Each number is 128 + 32 x the weight over the matrix's rms, rounded and kept within 0 to 255. Layers, rows and columns count from 0. Numbers have three digits each.

# k: layer 2 attention key, 128x320, rms 0.0709, rows 74-127, columns 240-319
# q: layer 2 attention query, 128x320, rms 0.0753, rows 75-127, columns 240-319
# v: layer 2 attention value, 128x320, rms 0.0716, rows 64-91, columns 240-319
# o: layer 2 attention output (transposed), 128x320, rms 0.0722, rows 64-91, columns 240-319
k74:093079175139096164140116142111144210109189158200152185130131065062150095062180150071081109115044084209151114041128150140156149095142235118164137152032122102101096075139101126161123077114114094101148157149107154159125121196116209107160036139
q75:200144104170198104095129160158115144149125077106135069159084152141113116122071133151132150093179206055133161186176113116153101128123120161115164151170136086137136153112111139108159162178140170118127101054122079105082184094098100125169154130
k75:175175093101123103093155130158097062112103117075074053102142206152110113199091141133130139171168160075074120184145073141142097122179095162094150133187088130144179138150180170095206145193180143139097117087103101118134136087102112148100179100
q76:170173112148223110064149139145097099129090063081114089133072147115110126149117149161127173059160173087133180154159092121178109141099131160133115134147110146125181176092153160108191166129145185128133041088110104117035149102125136159202127118
k76:133162106111111077105149138126089104116111116133133090090133144194070153170100121135120098148156171090114147171117126140111106135144113117145143128205068124114137121116177173088160133191205169113108132102120090134136141065104115116092137090
q77:164184071134162146082095059201119065146167084111180105111070197153122093150077093145128110045160108059105132187148120080104109145094096193073113162164189136177133187080143169119133116202148151120061147094119059129070179077145129195093199029
k77:136138068106169109105155105128108073169073101126122090127100166166157096178080116168148089151149105047121141143176120144152122102165110145140156128169113165142157168118162203118159157113117181158071122109123132094131136105085105145129167096
q78:039107122160119120130132089103152085135125130163149157124131127101091107132167159128121132085092131160133148112195122155113146081172160092132073105032095166143153129129152142191110079129074133074126132146118146102035122132150179152103092150
k78:113038161118065198181114118088159213099124214190113164077113094113191094053178098107105106151049158201156111059140136198161180111146203074174113141085119111093120115204051102103078133104072095087170169161111123169151051196149145078106077143
q79:109131083114175164045124083121145065115152090113134133130083188112120091157132105149126152049192127090126147174153098155124128130130097173101101117148167156133181188117181178135142142134150186126104102107069091108058178110131133178149133103
k79:163162122109155089097175113120076122135115089139149084109127158156093107135096134146152125118168158091082140114138112133102086125127092157130135185150132139094118170121147143099117161136159157184094102124113106084124123087110126159108140084
q80:164070170142063141195122149135221166144150167124173168132180119125098115141148103085138140148117026167147053126055139120103171119206128114109124074077189089126153115179106098150176120168159115101131190103161157113153095159105090113152087206
k80:076116186141133187107100099159165169144159178107150169119123071067218111117182138115120150140089051165173122086184135164146178118147207149144157131070112177124165055129135079183133078081085056109194130195110191135116077228185174120155108167
q81:116104165075093136141099147097107207126077149119135106131123105084159202123142119135117120099108162150111114076102112171131140122119112158141129109117098097106128127167052087103113155121146126154175131125129139149163155122115139068108098163
k81:091134133113145170104118109119145113125170115134145138104103117116107175117161106116106137130107130157134129138107152135070134143143112129111067160137158117146118091082128089176101111160133135122160136144130110174131119119167112124161096100
q82:178192077170164163099118106171106121146129072125165097124099119173119089169095120162160122122133132073119149175131134082111127170082130149136145118174151130131121191135170168088157107198167152113104121105136066122036140091148117168108195080
k82:187134080111126101114145123183112097126099108104116107120128157153131100142104153129130100150142091089137141128156115117166107115134136145126183118136133150148170135126140161129169151132132146175074130124113110092121146108090123148106167120
q83:099080151199057147080100058099139137104079214106204122170244068128136154167185161120136174172052077192168158116140103163123184097169166123097122107111079155146194095159176062149092085102115089105144123193106167101176108133154086087067084199
k83:026041180097070194174138093090184098129161191191128218145118082090210132061253119070088124129003123237130105095130181191151188096161216086158152103079200161085092030139105086201134110046054083080185104170092195164070102239175148116202067179
q84:146162136122105152123127122189128113158107123144167098110097124152087105160109146137146118086144095125132119161139130126124149157154126142099116141135118095141121217142128093154178108168102105087137112145152090111120129138103124154103132078
k84:126124128114128128110149150145120100141088138119129134145090147111168087159103124115134103131135110121144128142137131155134142128123114148161170143111097140137149104117162153126164140105146131130074134128121150110130145108131114136142158152
q85:124131143226092139117119073139151115142144184149116156212164094097161115086155147109169178141067134196183120133179160126156134100160164057134137108070020110143149051169161051196138088055120103094208117210078196091094084164137146096115076165
k85:034068218160062122168117092104255151115134187181118232204121106079150122085219100118142097160000088250176123125123139175135188068198207084158140095053111061125110101240059106154137075101024099109206182129171211162139071130166135077133049221
q86:078117143140169110130157167087152157099112111163079141148110134082126119119171041132130190147089159145141154121125139141181148072162148110159147119101139120112156127103130134162099175067091163092144108115127191092138153186092150116138121142
k86:149149142140107124135130120134157155119176150137154148123141127108075174124147114110086118109115153160137104108105123117112101158098104109120124125109155107112117140110119089105117080118122129131168090105108120149102098106146138113110086127
q87:139171117079125135193136146134053123123138096105098086106145161154077182118080144104138109114131153086106145145109130098093084157137087162134194160160125099150140150100100160100126184178167125167047100081174104146166152089161122128091169072
k87:140221089143182138093113171189068103187115074145109073105115197160034163153000131147164110113210207033131143214111103081128079119116055200044109151217158108177143189080126185121183142163194126149065136057142078116138132115091123150111181043
q88:179118130160154107134102109103125129042130116132167099152143067137141128127142133122132129169089119157112138114118101126166121113095161110143175128117120132173142078113089119130090100158057163118151148151114166170131111132145127077153112218
k88:089103101114127158148144142055151165077109121142100127103159035160184122120159106102123117107118165175167144092128115126206143096129154087093158106102150137115124070120106119130136150131130108096149132156158113178104092175115147141105120125
q89:114141084074103079165095167078109132119099111137106104164095204119085149108132137087116160144129125081059085130139107074096107143080119130115118155130200112169142125095125135123169139110127156127122157120111074150114150111087153164121126102
k89:209141099124154131112136151127063180112088119107162113098134173131123106149079121127103137124165141099093098099147136119121118138168100120147117174175151131120133182143135141122096154134159128135072108104148086133151162130135156095164167070
q90:142124158060163122121138207124124178103112115136101137034093165146125135110140130122109163118155145109124064100090117151123110154115121120170125097131152079111117152097059140170112185116096139163130157117133107130139163146058141098118165140
k90:189135116097209123101113181142104132139158122109122123177102149107146126156101143097095139114164110146108149131139111105088096134171125088091128121105117132106099109132172095167120088160155125172120079137176134144109131090133156145121132111
q91:141102129191146094163146105118205172100109127137139133120067112115140084080137134111180198077098150133063091135139146089129135122094201138123146112098172080117112178085141156144142065121150139125150139126092114102142160130146159068124117164
k91:114115128191083101092121140157123119125213124135076154125147138117146135097172081120101139133120126132156120153116118117131153122215175124144179102111151127128150135119126090114163120134071100100168131118123142111111062133146163151144124153
q92:159135104150163117112115151171132122150103138099116114133130092154105108187102141113118113133117107143141161142137145099124121101123131153092096139138110137143145134091203142112152133155099112086147154149205128150132127122185145150146099145
k92:078123117141115166113100152136125117115110155080113152108157105091142140139166124158067082117102075130121164069159121093133130176114154143169125138150119156157100118170164114109125131132132128053137106157106121075166207128111126126135130182
q93:075136154098104123151097113121136144159096126147133072124171110081112192138101115109171071110104168130132144072129109162117139119147094130144106171123101107155127122113110121074133112134105156132109116127107148149136141104190185125153154072
k93:133156120093166196126198141090130150078094119167155102095117114125090108164122124161099133118140097129165093111140154151075146157090118106109129137124134141123114093151113129150108125143037124124121098128150091161132091090165171127142101141
q94:123125180206123108128176092134113135101169138137109165125104149138112138088143117101101196109167123136163083115135163174152119115124080099146114086137124132128110130141080090118112144080100108115167070116117133102084064140149142053135120149
k94:090117166129110125139153136145148156132154121147128131146125095106122121118147138141094174088121153139128133122062129140165100092127134148160132108087118091133143120139127125141134100169099193148154191108128194141094110127135104113138105113
q95:128169131128143107150103103147129188087136117172147106123183164123135180142132107104153135120106183096143161111114103169129131170140100103138165143176108065139137119127105155152076182152061126109133152110125148113150135153095080036143128105
k95:125131141098165169110169122125144118142106075140130138143069152114092128126103090167145130093120165114110104166103113118096125105131080179055130160127157101156137164156114087093134134153068114114134122104143111123131109129188098139096116160
q96:135149160153159139166143166136139166154100118156143127057166130113111103122137123146091134209119146147172089122094148107153145117116132076153117097149076092173134171115081124098098142112109132103085112158178167113112062133114105094106139168
k96:144125120195111137143139135138149140121119146121111155169084093124091123148152117121128139063153147128120183105115143099112104160096108133100131121106122151109123113094152088159136117126109144128103172118125131124101153124129148137136124135
q97:144156063157111156123110086119118099129144137135132085140102141131164121162145143100157196104134058135108147172132070120175161148092167133116107093061136149090129150097132108134149110131169090190128122119068099138122138120120176177188115130
k97:142101109167146125137107138142103088087087105103194125102092152143140073131139109135110109136091086108094129120139190117107148139134150092186145090094147127102135165137106120129132126119081166100144119115153134105132123147089140130142127165
q98:136120143170131113175186220094119201072175167130138195135120119201156107116145060101116195156152121100108100113065147125104070178088114121183157132189172111132139067067112149130061122098088112101116151102173143116110092161124123066156136094
k98:122122121161203098110122178144128150146192150132091149146138105068130126117125169137099134120141143140137147141125088071160070124098090116094129087078167147114110151150118122114126143154100152165114132138162146122120120096087130138077137114
q99:147154099089110103142091131139100098107132151140108112067160229103073141122120201156152126114074166143146173149122127081128174098162152160060078091084135154138127143117099125149154180119112158064121125157139123118077147145122113121135095127
k99:126152194148119103105050199111119204151126163115189118121119116119083086170108118131135094129154119116122133088134167137079168097147153112131150118165110103109130228126098105117129137174138104130128103147110136144140180129197156142191113180
q100:126136159085084109118060138120108114099124121087093113156141080097110184157088177103151045127116144115119112142114129136110117128116140112092129144101135148180144103150079131092134181113140135146154131159158116166121146023137107093118120121
k100:183117159087153159104107129102164131120127124150131119141155146205090177137115128129158155113148098129109131128120154181152130094120111090099103144150124059140101115153149150153126115120085098158123100156113136182090117168135111120149131106
q101:137159132145155121182110209122140178179093140144123152082152116189119135165104146116141120191118162118132123097106158084084159164096118148170171113153121075101101130079093143149157132144090109108104151115217155176185078164160115136123173112
k101:171150080174135146133138091176100126129097154117123158131097131065146095170090158137129098089123089129119131129139092073124144129171151135086128175108088137187143164113121121124149122136149113131110138096108095125129174119085125120111157151
q102:146100161101176153184157182185193140173102110133121140116103130135106147132153087117144100131108134147105079149150195148108133098124057138087175131135153125133096128171136089085150153190147141108165149083143199117118148160191097146152146105
k102:147183109156045149115106110181142138031107134100133126084124133090091127114091109089094126117164113128179056104109068088193130138113152169123083110096130101223138080112148157135144108153137116126109157090112112146097153082123136127123129104
q103:134182133102145134093073050100142153141123108165095144176157149089141081091143166133117108155125177118197163091074138152128135126109091110131107147155075107139170130101074159107110179119076111120110121161139145159108109143147142108162150116
k103:116116116130162175196154152129096158110099122112149134123090176131097106152074092161110132108131117142055150145116132088093126116134120150111150091125121163122075142195165102112108158155122175164132163095134102124145122079170143094085121141
q104:149123150159095132173182101161068140101164132137195135142130188125162149090122104152094108101141141113052156138113150150134143141105125122137117091115155102087133084173073143155107132153150081138082109115099112110056119122122129136139109110
k104:096120119143120110066062173137132209206169132115068117103139107107065099123139152124178146131118121126131107123093115100111110091157137159111093137128134127105152166135123154097136094135156149136151127108107122154121104110158111112128120108
q105:130155144084103173113123155142095145144078118138081113115138100109147150133101120110135044152118179130104169109116104118147118159109149118134139142123114136105123149095092144123131134145122128181142111167221107167171152108155115138130127112
k105:117133111123086116139094143115124106120149110110160098172152127220040188096136125179103132131127108108098119137093171144055107166081093125092148091169137122132078133103187103139141119141136108125091100085111097129138158126106137109111125162
q106:131144139110134189074097182136107135143183144111110144056141126125135186137109139079139131127126103099100131147116102145102164138119157169104147146120117136089132178131093131150169175131141158151119102107089099131106140117104071180120144081
k106:201154130088184087096091159119099124162108123097134120189131168112068149132108121117120100178160089138067147140165135102150112121125176083112094147129125112141118164088159123166145084153165102151077037107076124178143166123134117128124136122
q107:123176128092081130124106151130093119200101114158075112176127118115126086144094130159128114129082148132182166111135130146131157148146123083087145122123047170160082124128144157139104102121088099120089099152185141177092143153137185199167108078
k107:116126102152141195148121149115129154112075150130159127131114133167088129105123128152161150121120165115119143101139124132087129142092091114113109179108102148128154149139139121087120152168144103125114136154086098133128156151155115107135110215
q108:129141126183132135111177125086124170118129115168129102074077132113191121122138135166145152114113222137112142171179119133123153151132147130172145103108154133076130144150133123164104133107211169120098148127050117095119111163101049139147151121
k108:143129115163118103151126119141153134113112156115108128156134144102099142101128128104116138112161152127095127171106117069122115103147131115091096099130125109096144145084115160140139111156139099131160090128123100157104144079132131142103121102
q109:172124147165225091164124111170152128108140099168156158142118118127113087114138099172109206171185173132178140108147123085144137059144152082167111091132108133167120133123127112120116111101102128153180123125130141130131123149142168062162119166
k109:051113151121099108107164123134170091149089120140120167162086113151152112132157056102123147070135165143100117152141112145125129142140099120100175087168073129127187104167169132132138120153119117097198166133147165116132141109135090166128099121
q110:122072130106125111109110156125132148101156113126157114145110141101129111096108115118087112157166086125115103149086125140117150096112109129157109102133189137153141144125115156102145143127103153163122135163097086149164115113165144118140125114
k110:117116118104160149126102120119102166123127114136146117081147147151146082135125130128126145134134118170125148087150122090137133125130151114101122148153085155149142127154171140167099136141144110091171121188139140153157146163097140117143122072
q111:153092077175111119057152073159197110147159117145140154140189142107132103112132129112099138107148129145199135161127176155087097127118117124122139083115211172129176127140197151106124164155145115117120106112041147074103128137139123127134137124
k111:113133138132114103153131134119134174123183107116095131165126092104125121094126140140108142141100128136147159061120086031161142106129149170101116136118155137149120165153125123137124101077140172153169093160134130111157105131127173127103106133
q112:131151106166142145180156129146085131195092107179169122127094174129137128157121155075108078170111121127131124151162143103146174160127124114144135152121110146176144157126103108169162114160154095102113133156125102151108096159164121146104144101
k112:130129107133110200123110135144140146133079163102085126129121119104191073147134144127139106147130106132119130080156076143158147106191134140114177117119141113124149152153121143107125140133156094128130134115110128109132171135102145131120149173
q113:095155159091142125156121177134167103148116100116094185121220173177103149103147106128125111105109133152132120115047163130120187115060106088192114136131137092162125193120103140093167181096071139086155133152173129142133131188102159109164125117
k113:126093123152140114118120141121100152127156103151201145179091102092115081187142090152081123122142076136152211072115154084071118126112121151114099129155108139121115196078151118142089123129180141113139120162159131106101157120170141140128122150
q114:078138128087151139154139116143202127201077159144019161189120156161082150152118087078175103135082123119132097127153124150099093144120118146121082172101108098092172135160143148123153118146122102123160080119183121147139162121146119175144119098
k114:154131139088144143060108129186141109172122147123092118130120100178131157060084092114138133183123023130083104148149084181147071116129146134120146127112114145153105139139128156109121081101168103170127174092132132137098087091130077127118131144
q115:126094108105111121088108142127138105089123118175148115065099143125182086117126157128116147092127128117132141128169095173103126142166176158066129109096165156152115158092142148138109160133113143180135124090051117110139179153091069141129121111
k115:120123149072153068180107197092110138152136155118131113140122139108137151154076090097105146101161139148114155120166130100143150096118091098123149112127128156060108192151143127138117142118113124104172071136146132123118115116139164138146128179
q116:133079146121128172092179133098108170185099155164127143083164159133110106159106093095090035115105145101188118116168150193093131132182130110134121103191142155141131156128133075121116194180115154095144130072166158108149124185191120087090135121
k116:115149144100119132149137137162136123104142072132085118138140132090088147084153184146056145116108154120131137098091101141121129134111128172104158140147156125191153144166113090124135119121149105110144151117112157111111202133090111113124135171
q117:114100125176089108090170094071176123050164138132176141119091154133161087071143183093078130123151104145128119143185172162106121124109080120143106064141128140100137071175161079148114141128162135070118167164094146073094116193122089095126105134
k117:077110164140112117164164128109131114128165141143113142138150100082133147145108152144131153122134128148140146132133121131160142096164120157164048146120114088156080132125113153124108165092071152153157170144172216117150149099085136104119126109
q118:079144129132158100136111153163136120190137143128066166126085200119058098100154055135092166141083124133146121105114161144134112063150138091126096091104132180111140114076180145124173120110067099106150062124180181122149109134128217144107101091
k118:107153153156118119104096110173085131134136135151142123132124115135099114088118108173110097119089153137155133085146127114074111147109094132149122180128090152135140161144104120080119109131115139119113153097159149097145111111192106114177100164
q119:134129131151103160126165142108087116111131160129151125119159116147148157125113116140139116125088130128138122095070117099119092133121132117163086156114136099095134079103132137113132096125125141110092150126157143162181105109176153170148132119
k119:111132124146130102178124136134130147116152143151104109110146100155107129107105170111163123128109134125156143151125143147146117109105153121147227132111123141117134131111091141106140116126098098136092145112147102169088079117101181101128127108
q120:123134175096090125088121113103093109120127116087152140161149101151096148110121125187106106153144165121155134101130112141151122127131155149126130111129180123165134113118117145112138094095087110146143125156146111136108145100134140144140139143
k120:142132114079158125155166107121152153163134133143135101133131107176126148170121144102161133145079088147142137082108127161112128142112125127105116171120147157089127151152126142150109174116135143149134126128113074138129106121122117117141123109
q121:135111141162134108091141144161089127217117129120083152092151060154195142150103187137100139137138135132175071073156127114101101088140112116095109175154101147148078124106153102115140128065109147136153094133180153124166077136121133075073130116
k121:113132108136103087171130101101179137124113121137115143185095150098123131134160101170113161150141186161086114135127111114177129144122123151141143151148091118169175141133133158128167094148157107132143149114121165136103185120136127125149124148
q122:152141122148205131138120146111132173118049103162133109141077108149134107167143170121168155140103134134129155081122097101134211107141113125164146149147015136165137153143132128189115140147110160079157114134150161158122124171157108091134132142
k122:080124142122113150087169115139098068089048145116160151108111171078154125131146088091075142086155148143118129161145120179147139136160114131113159097108139107128144107116173084121145122144144086076104154119092106118080138125111108145100127157
q123:099113069094121146159173052169210075145120085163153127113122171105168100138158125121125116077099082143105133145138136161070157089149106163136117121102140079134128124192182136110123133139144107117062145074037106129136125141105145182163124089
k123:079111132125099147129114114144129136097081143144154103105037133101108127116078100081148142107151095124159163127110135118116146092111144172130081142113119118112144122083156172152131129099163154146164122149082117113174098116133118102155116142
q124:086131068117158154144122000082083111179090092171119073098082158088133165119167123148122084137093162128083178135162132147128102127119081090116096137129074138110152121141081126132075115152150080110089073171131149140106143112138140071090134151
k124:156073086102088161142079131101134137069140096134111157074134106168154079102128141146151110135113132111107130137116119126108128106170101133129128132124126121141098129149105134073100134102104135160152192119150132108146082127095130150093133127
q125:054129156115170113172117171110127166130122127153093156116111194140084165112120066116125130139125130113045086123123109115050124064112134100146085160089185141137153145074133181126103142058099134130112112139128067152144147132090119151126109098
k125:159126095115099113069099151144123180165128157174166136146111127143107060075095078147123107134182135141057134144147128120125052130076039143093067149176136137123115188100120158116070152151169091106126097118148141145083114132175115162118155039
q126:125113103115172132177141221104139146113068159115142144080158156139129157107173133072106155130133114134129168189089127139141081172123093160124141122143161110109104148163117131145117204203132158114148213143137152096155138143115093108148114153
k126:097118168137126103092153136206084072100186128110154087175129173134069152133110088103116136120176166149131094103097150138107125158114136158112118099130136104138148053079148087108139133114163112136115161086181138133133129135115110163145118115
q127:152146149172188138094168100112092155149120154073093139151109161138097188123142152149147149170100191121129123113135127114135174025166113140142091190132102192168169132120138125150165152078144159100119113127143143172114088103158156092130140122
k127:146169108139130145114130086079106116115073146131176136096125143092176135153150144134090084111119153120088141179110111117154124132123132121158137142174104098134101137150119122098118124191156125063116129134117167126082209150146137115127126044
v64:115114126056147144198122116143114154112134102102127128128166109146139118142137114169177089098120139164129120136124095112184153117126127107109104124116143092119108122121109148141120100153135079096132151153158119146201119178147183105168154154
o64:150091072199160116142183145099134145127090083070154150142132153109098132108131161138123160127098128128176124117119108120120182110143147110207125054131150132137148128078130131146108108124050076084158134137119104139068140166107147137101124120
v65:130108113184159118136110151207170120101163151147138175104168084144174074147132143143165106142148070112106162092175077137117114080141133144144215095139103129124087139148165112109138136147128112119097136168128131161111134181156187209181151091
o65:121129119147160176117156101094157107079159120082133150170165107084141081133128130131134139105091154155116151123154140093142128108139149128151143122150133131147153086147176064132111144098111111127158109125096152125117103115114160177107123129
v66:083123098186134188163165085087121155104073108153199112133085137140093112178179119120160117141091044112122197142110181072118162179146176130128081125089129116103153173048135138164098129107066148141084054093129116116174129099086110128188095134
o66:187146150138152146160094189204129198159119113176169180122129076165104104159111130128162091145090109140060047063117118115149117167098123159123129088093159092122181161105109113126150121178176127153135156156140067151101135131169090135106129112
v67:105129125119102118137178126144119143084159092137151121162095101143150208112157133126120063159107132111085140150091112093196141114139082087136088176076187157113132108110085166116156100162105120102095129136120128127112062156153115114093157082
o67:120115024163142092160145120131159168167134119137181163096082155070193137070173138093083188191165127169168122132121083169119149132141119110196134043131159111114099141127121136130131137098150161129181146134119127137099070142136078120151155188
v68:110106133130112129137108139092168111157092111074132148151111182151136085156097168153104169101152162113120150143138078126136120104125157135128121120100205138111144140178133136120160099138120164140133126132100134143108216121076156168133115121
o68:161117138106103130151159149148115122151138141166124094134134086077149134129110108120157099149080130088134145124162145116118108136100109120114109173119104155125126098112116126080104139114113131157197137186151135166191098075145115095169132118
v69:093116103133109154096188106071160128114023090147142086157145142154143184144139093154120088178093086113133144131069193110184159120103117083149100138129090069153099096118202100141121142154100138121092115096104138118087183106130100115178117116
o69:168126091115139122158131195167152133101155089182134187120104129178089135130113106162137151150167134086166122137104158116092114179148110108145182127094129078140142141133125143144118129197182098102139148121126085114129134109090113168121064145
v70:151123139103146128134130091130061145186166155104145118165068124152149163067081103107104132098122134138141157092126176129161134125178097131126131185147121141167145135123140118103134148098197097116162124131177158079115106149109177141082110107
o70:092130123142099095139107092097076134164128086110109073146119132104108172201103180115153171166117121098095132112115089149159106190139135104157120096160072084111108131113139115065097148114118235145102133150219131125123119168152122126089072114
v71:152103166146118051175100125134133131132175153113138143114120123116118084128111130110073157130138170158126115156088122108132117117176128102156132091117146105153115155123109100143122093098145109118146131099134139128156121116137138109105147185
o71:124139121120093110108099125118131166072121139138137138078140110101179164115134076142150078102102100149094181128132100129148139180153089159113118161140072156091103097125105132090104105151157114113112137172174132170173195151104116151116194091
v72:085122130069171129168142152124097154102169072080084117080167120126188174106154158154157132121113101129138128159103117118145155116110125140105066169157181125117116140061072126153088138077094108101104094143105141157086123138194190098123144122
o72:121181111182138168159143103132101131144115033088132173069137092074114124142197134111083137105139156157204088133156135142150101126118162137111127127098098114115154169105158146152096054104088106072112109119118126130044114205118157110089112133
v73:137146152139136158129156093128135090111112109130173134103094168147065096172172094151171125143123171138133194106154159141121145103121147074181113120108135075083188132125095143121118127103104131128137195120153115163154108073050084155183134175
o73:132086155122231155056121139113151128113114131126100126149094177119141141117094122110104036084105087174140111083146115196098136112117100117150111083040185147110152085112090136079114130117131134140127150135088104144070156098123026085108134101
v74:150144141077159138162092172135133110134160165124081139099096111143115090114140147137076160117126159141130147149132091124135133165137111102134154110128150127113144137176107156086132134066138089139143162091166109086152095100133158095139175169
o74:072171105135067134092125135079120096059143123117100105068106136118129190118149130112131030078123122172115153100136172137128125117169156149096116150169115160092120157106133126118133127098136099131123110150108112102169146144085108108155167117
v75:129133134194103113133078106178202141171129132154179146097160164123159176130091108075132148236095105115137145095124207120114088160105140126165093138128161136141131112180091110089133064156103149204133209142163126088132152151142105080150111092
o75:182133086124154128198127130171135104080089141161156084154090144106192140125055114114145131140138166097164193150111167170130157136132152111144147200170096070138132124173090153106200140195103185127108131104121145115135158111190063154118108071
v76:156096157223114142144114094148113083121147183149068143092079152158182157128119138144134130087174104115119162111092072165094121190182151156132103127099111175089149133178115105101134106149121138097162110159170134058176161132159086135068144119
o76:111122162132102166135091094139116084113082172124138052148098090048170105123140157109173132096149107109156161134092156179171107157118171052147084185198167118143145106161199108129161126118073157129111145113179236138131139119156076142141165153
v77:165100159181111121160152092088106146048123128052116120130084100143154131131108116139106119125127095114135204134152130158168133146156118146178092151135112104113153123182134142162177136122145173146144121096122119088125129076088107156154079159
o77:142167157123115181157101085148116154121112170127069115102093107109088108149076132133133102165099108072086138109162083198137114140118118125147095168146146115115090061081113140101104083112144139078082148166190136179165168107118167108114061110
v78:113101110111127111202093179153096146069154121142077131123095111154106138125152125131142150112133149132111129125140121083163131161110178171133114059122156178064156167115111127136154131091179119113134126164145132109124079137153145110073141101
o78:079094101161111086171084120176113126143137162157092029133097129103109139069090172183115107118119134112130115100157143063150125152140187080126112083095129174116120167151133108089156092151168149125122051143131157106158090117186116116149180132
v79:161158130144128132064152168159160123129115146127085096098117141126090081136114096143082165103144138138142201129153106168108152136135083139138042158143057178139228082149177129181129123196144162123144085173126102162154082116141100119092132145
o79:122080129095119155123167111043099099074164163124114111116144147157090079196181105090102132048144149123079151139099120151103103091105160127157136096156184146086108138130077187126140152117167122140120129125099159130103124143125183066105166140
v80:139132084229160130138156124154123126128123169099143151133096178119090155144120114166138151128144184112059192101181062112138160115158140125131074082117084154101098104096123095118134141136120137122137124148101153025079106120097115151083141129
o80:069097133144182062163172134106155155073144183054045088114124081081125139144089125138141131127121140081109092093124118117095127037126167142162136130139157119172132080058123147098125132122103138178159111180099178153094117097138094131132088086
v81:136162095129160152162154094137169122187116154155149150187077125148160099114095113141133205099113145155094180150132144094162114157154154100164130142127096125106089132121112129171057116128131059101120135172137152113129204158089150167172163131
o81:133098092184134139115171095086127141153151111119081109091124161105130118070149124141127155095140115142135158107125136105163102137093122107232111094190170142133207128162127113122157085150165094128103124171132127140107124110150132129141146099
v82:161131142078150118098163115150128125110192170108100118177128122112099097106132111120146101186138080130144148113136082125184149157129093090117186164101109150136118122139117106158151113101155097115124133118179138093187092158185113094089132153
o82:070166105084133054167140139056146211122085131095174192129122113165107170073060130139183146154184091133146145114140149147109123115142121128159075163134129122131123076083152133141153123162076126124099142124153064133125145179124102147149150086
v83:144127157090147085150129118131092154125140121089107124075135108120133136095127130089137116139133154155140131114113141126147150172119105137155088198118151068137140162105087163131121096171103099160136116131120111160132104106175140082101150109
o83:120162137099162117103125093152134101115114126045121176090130163121184101187167163093103095117087143175151090141149148152140152154167093109120120066095082133129138118090122180176078112136071095053127144143102106146064148183158123098108130102
v84:144130134132119169132124176133085151124108160173128121155138113118117120097130195122167161214084070129162127093145176145165164108106147117076157134146106169176113108123144139119139088087134123129151153125157137132133126112131117053119168099
o84:118150107142100054073173153147139123086140126114158100094122159128160141091153128146148151101200111178137125156141140108123160143128112106128114123135080147112106162164127132106122148129201174130165093110113111104097131129093093124149191105
v85:142140066195124149182162180142130159084093115162090136115169154125146033144111166170174081150117069113097096143132060158123128135052127154108082093114100190046171134126133170143149093154103146119118156162144124125126152164093157094158126106
o85:200119135150077176209125183119090104144126168146140069081140111152141114103095118086177129152157139143109139100143145080139137129134137148163109112103135102126139107086078071142184046185127130159114144125111190141152090146132167123196165181
v86:147102142056110135151126147110108105127130129113145119147138115128083051119144086090106099117151143142163078107111162108132115121077116160163162136110185111069161125169151144125151085098181128155136162124072118121143082119107180133157099147
o86:072142110098027122155050140101149067140108130145133063175148121146123137158112117097215100158118129144131155126136103129139151144132151082158090074119086124082121057182073098084125138102134151137125065123128111106150091138115150084160157137
v87:121134148197144071167146113169151151094143134123104110119175156127122188133118123160123141109149123122138094149104127102145093153086115108125115141084175086128121117071030143080141148183109103166096112135121131142187112092168155054108122085
o87:164135122132155093112130108190124118128088137150181147116124137125107080129133120124128152160070107125247088127107138167133080117176093081158120123117122128189092089125084171214152078165091083124105110142080132121149098118106140145098116183
v88:064139137069121138099150103126117091093089098100036100126104177132161117112137207136089122078115140138152142163118114110161152117086125112119086141150156060103057055077212139147131140134125161107116098130224147136112183152106103072123126118
o88:125048149100127153126152187154058068143134100187110132126128131216139145128155170112121098093150107105141104109150163115078175155074110124096155097056114111110148140091168159118148095086151144136125150094127128148117110152028128133095106129
v89:118121134140135145093094117103180133114162086134079126148184161102091121179117087126166118139127202142160119162111088149144111170106144141148138157085170130088153133131162152126107168140103149144137183119114120122183203140060135139077114126
o89:191181172155139138100090162119069129143101120124132089152136126137135193161168100136119119096106161109159113117136084175144099110106115138123104149127118124098119117086145127147154128145150105151155169150156110142150148161161084144102088143
v90:098180105023115114121153125142134149227137148138101088034082108132150126048112155111130150145081198129129172180131123152165160176154136103137095154171103129124170105139115138098147151156127114110192091186164111145101077132114142058152147149
o90:071113065118172128118139057165107076068127131130068081069104182166106119075155194125072095104156115131164153111113172127134150094183132075099124085148138143118126178104189160134139102066108160059118116175090125130063119168106149072117124129
v91:122108116126141102150098164115146127141143096114134138074191121118148113106140115144124113083153175123169094113107125089098088083155103124149188022195115125127127125107094106114120140086118065158101078097118155116087097146142171099169126117
o91:132066092104184138125075165148149128168113131158099171166199160114167150124112127210140103113138109141092138111145127032100116129102134142094136192128108204140085107131160103095145103173080095143063129112097152143125164117147181125120116185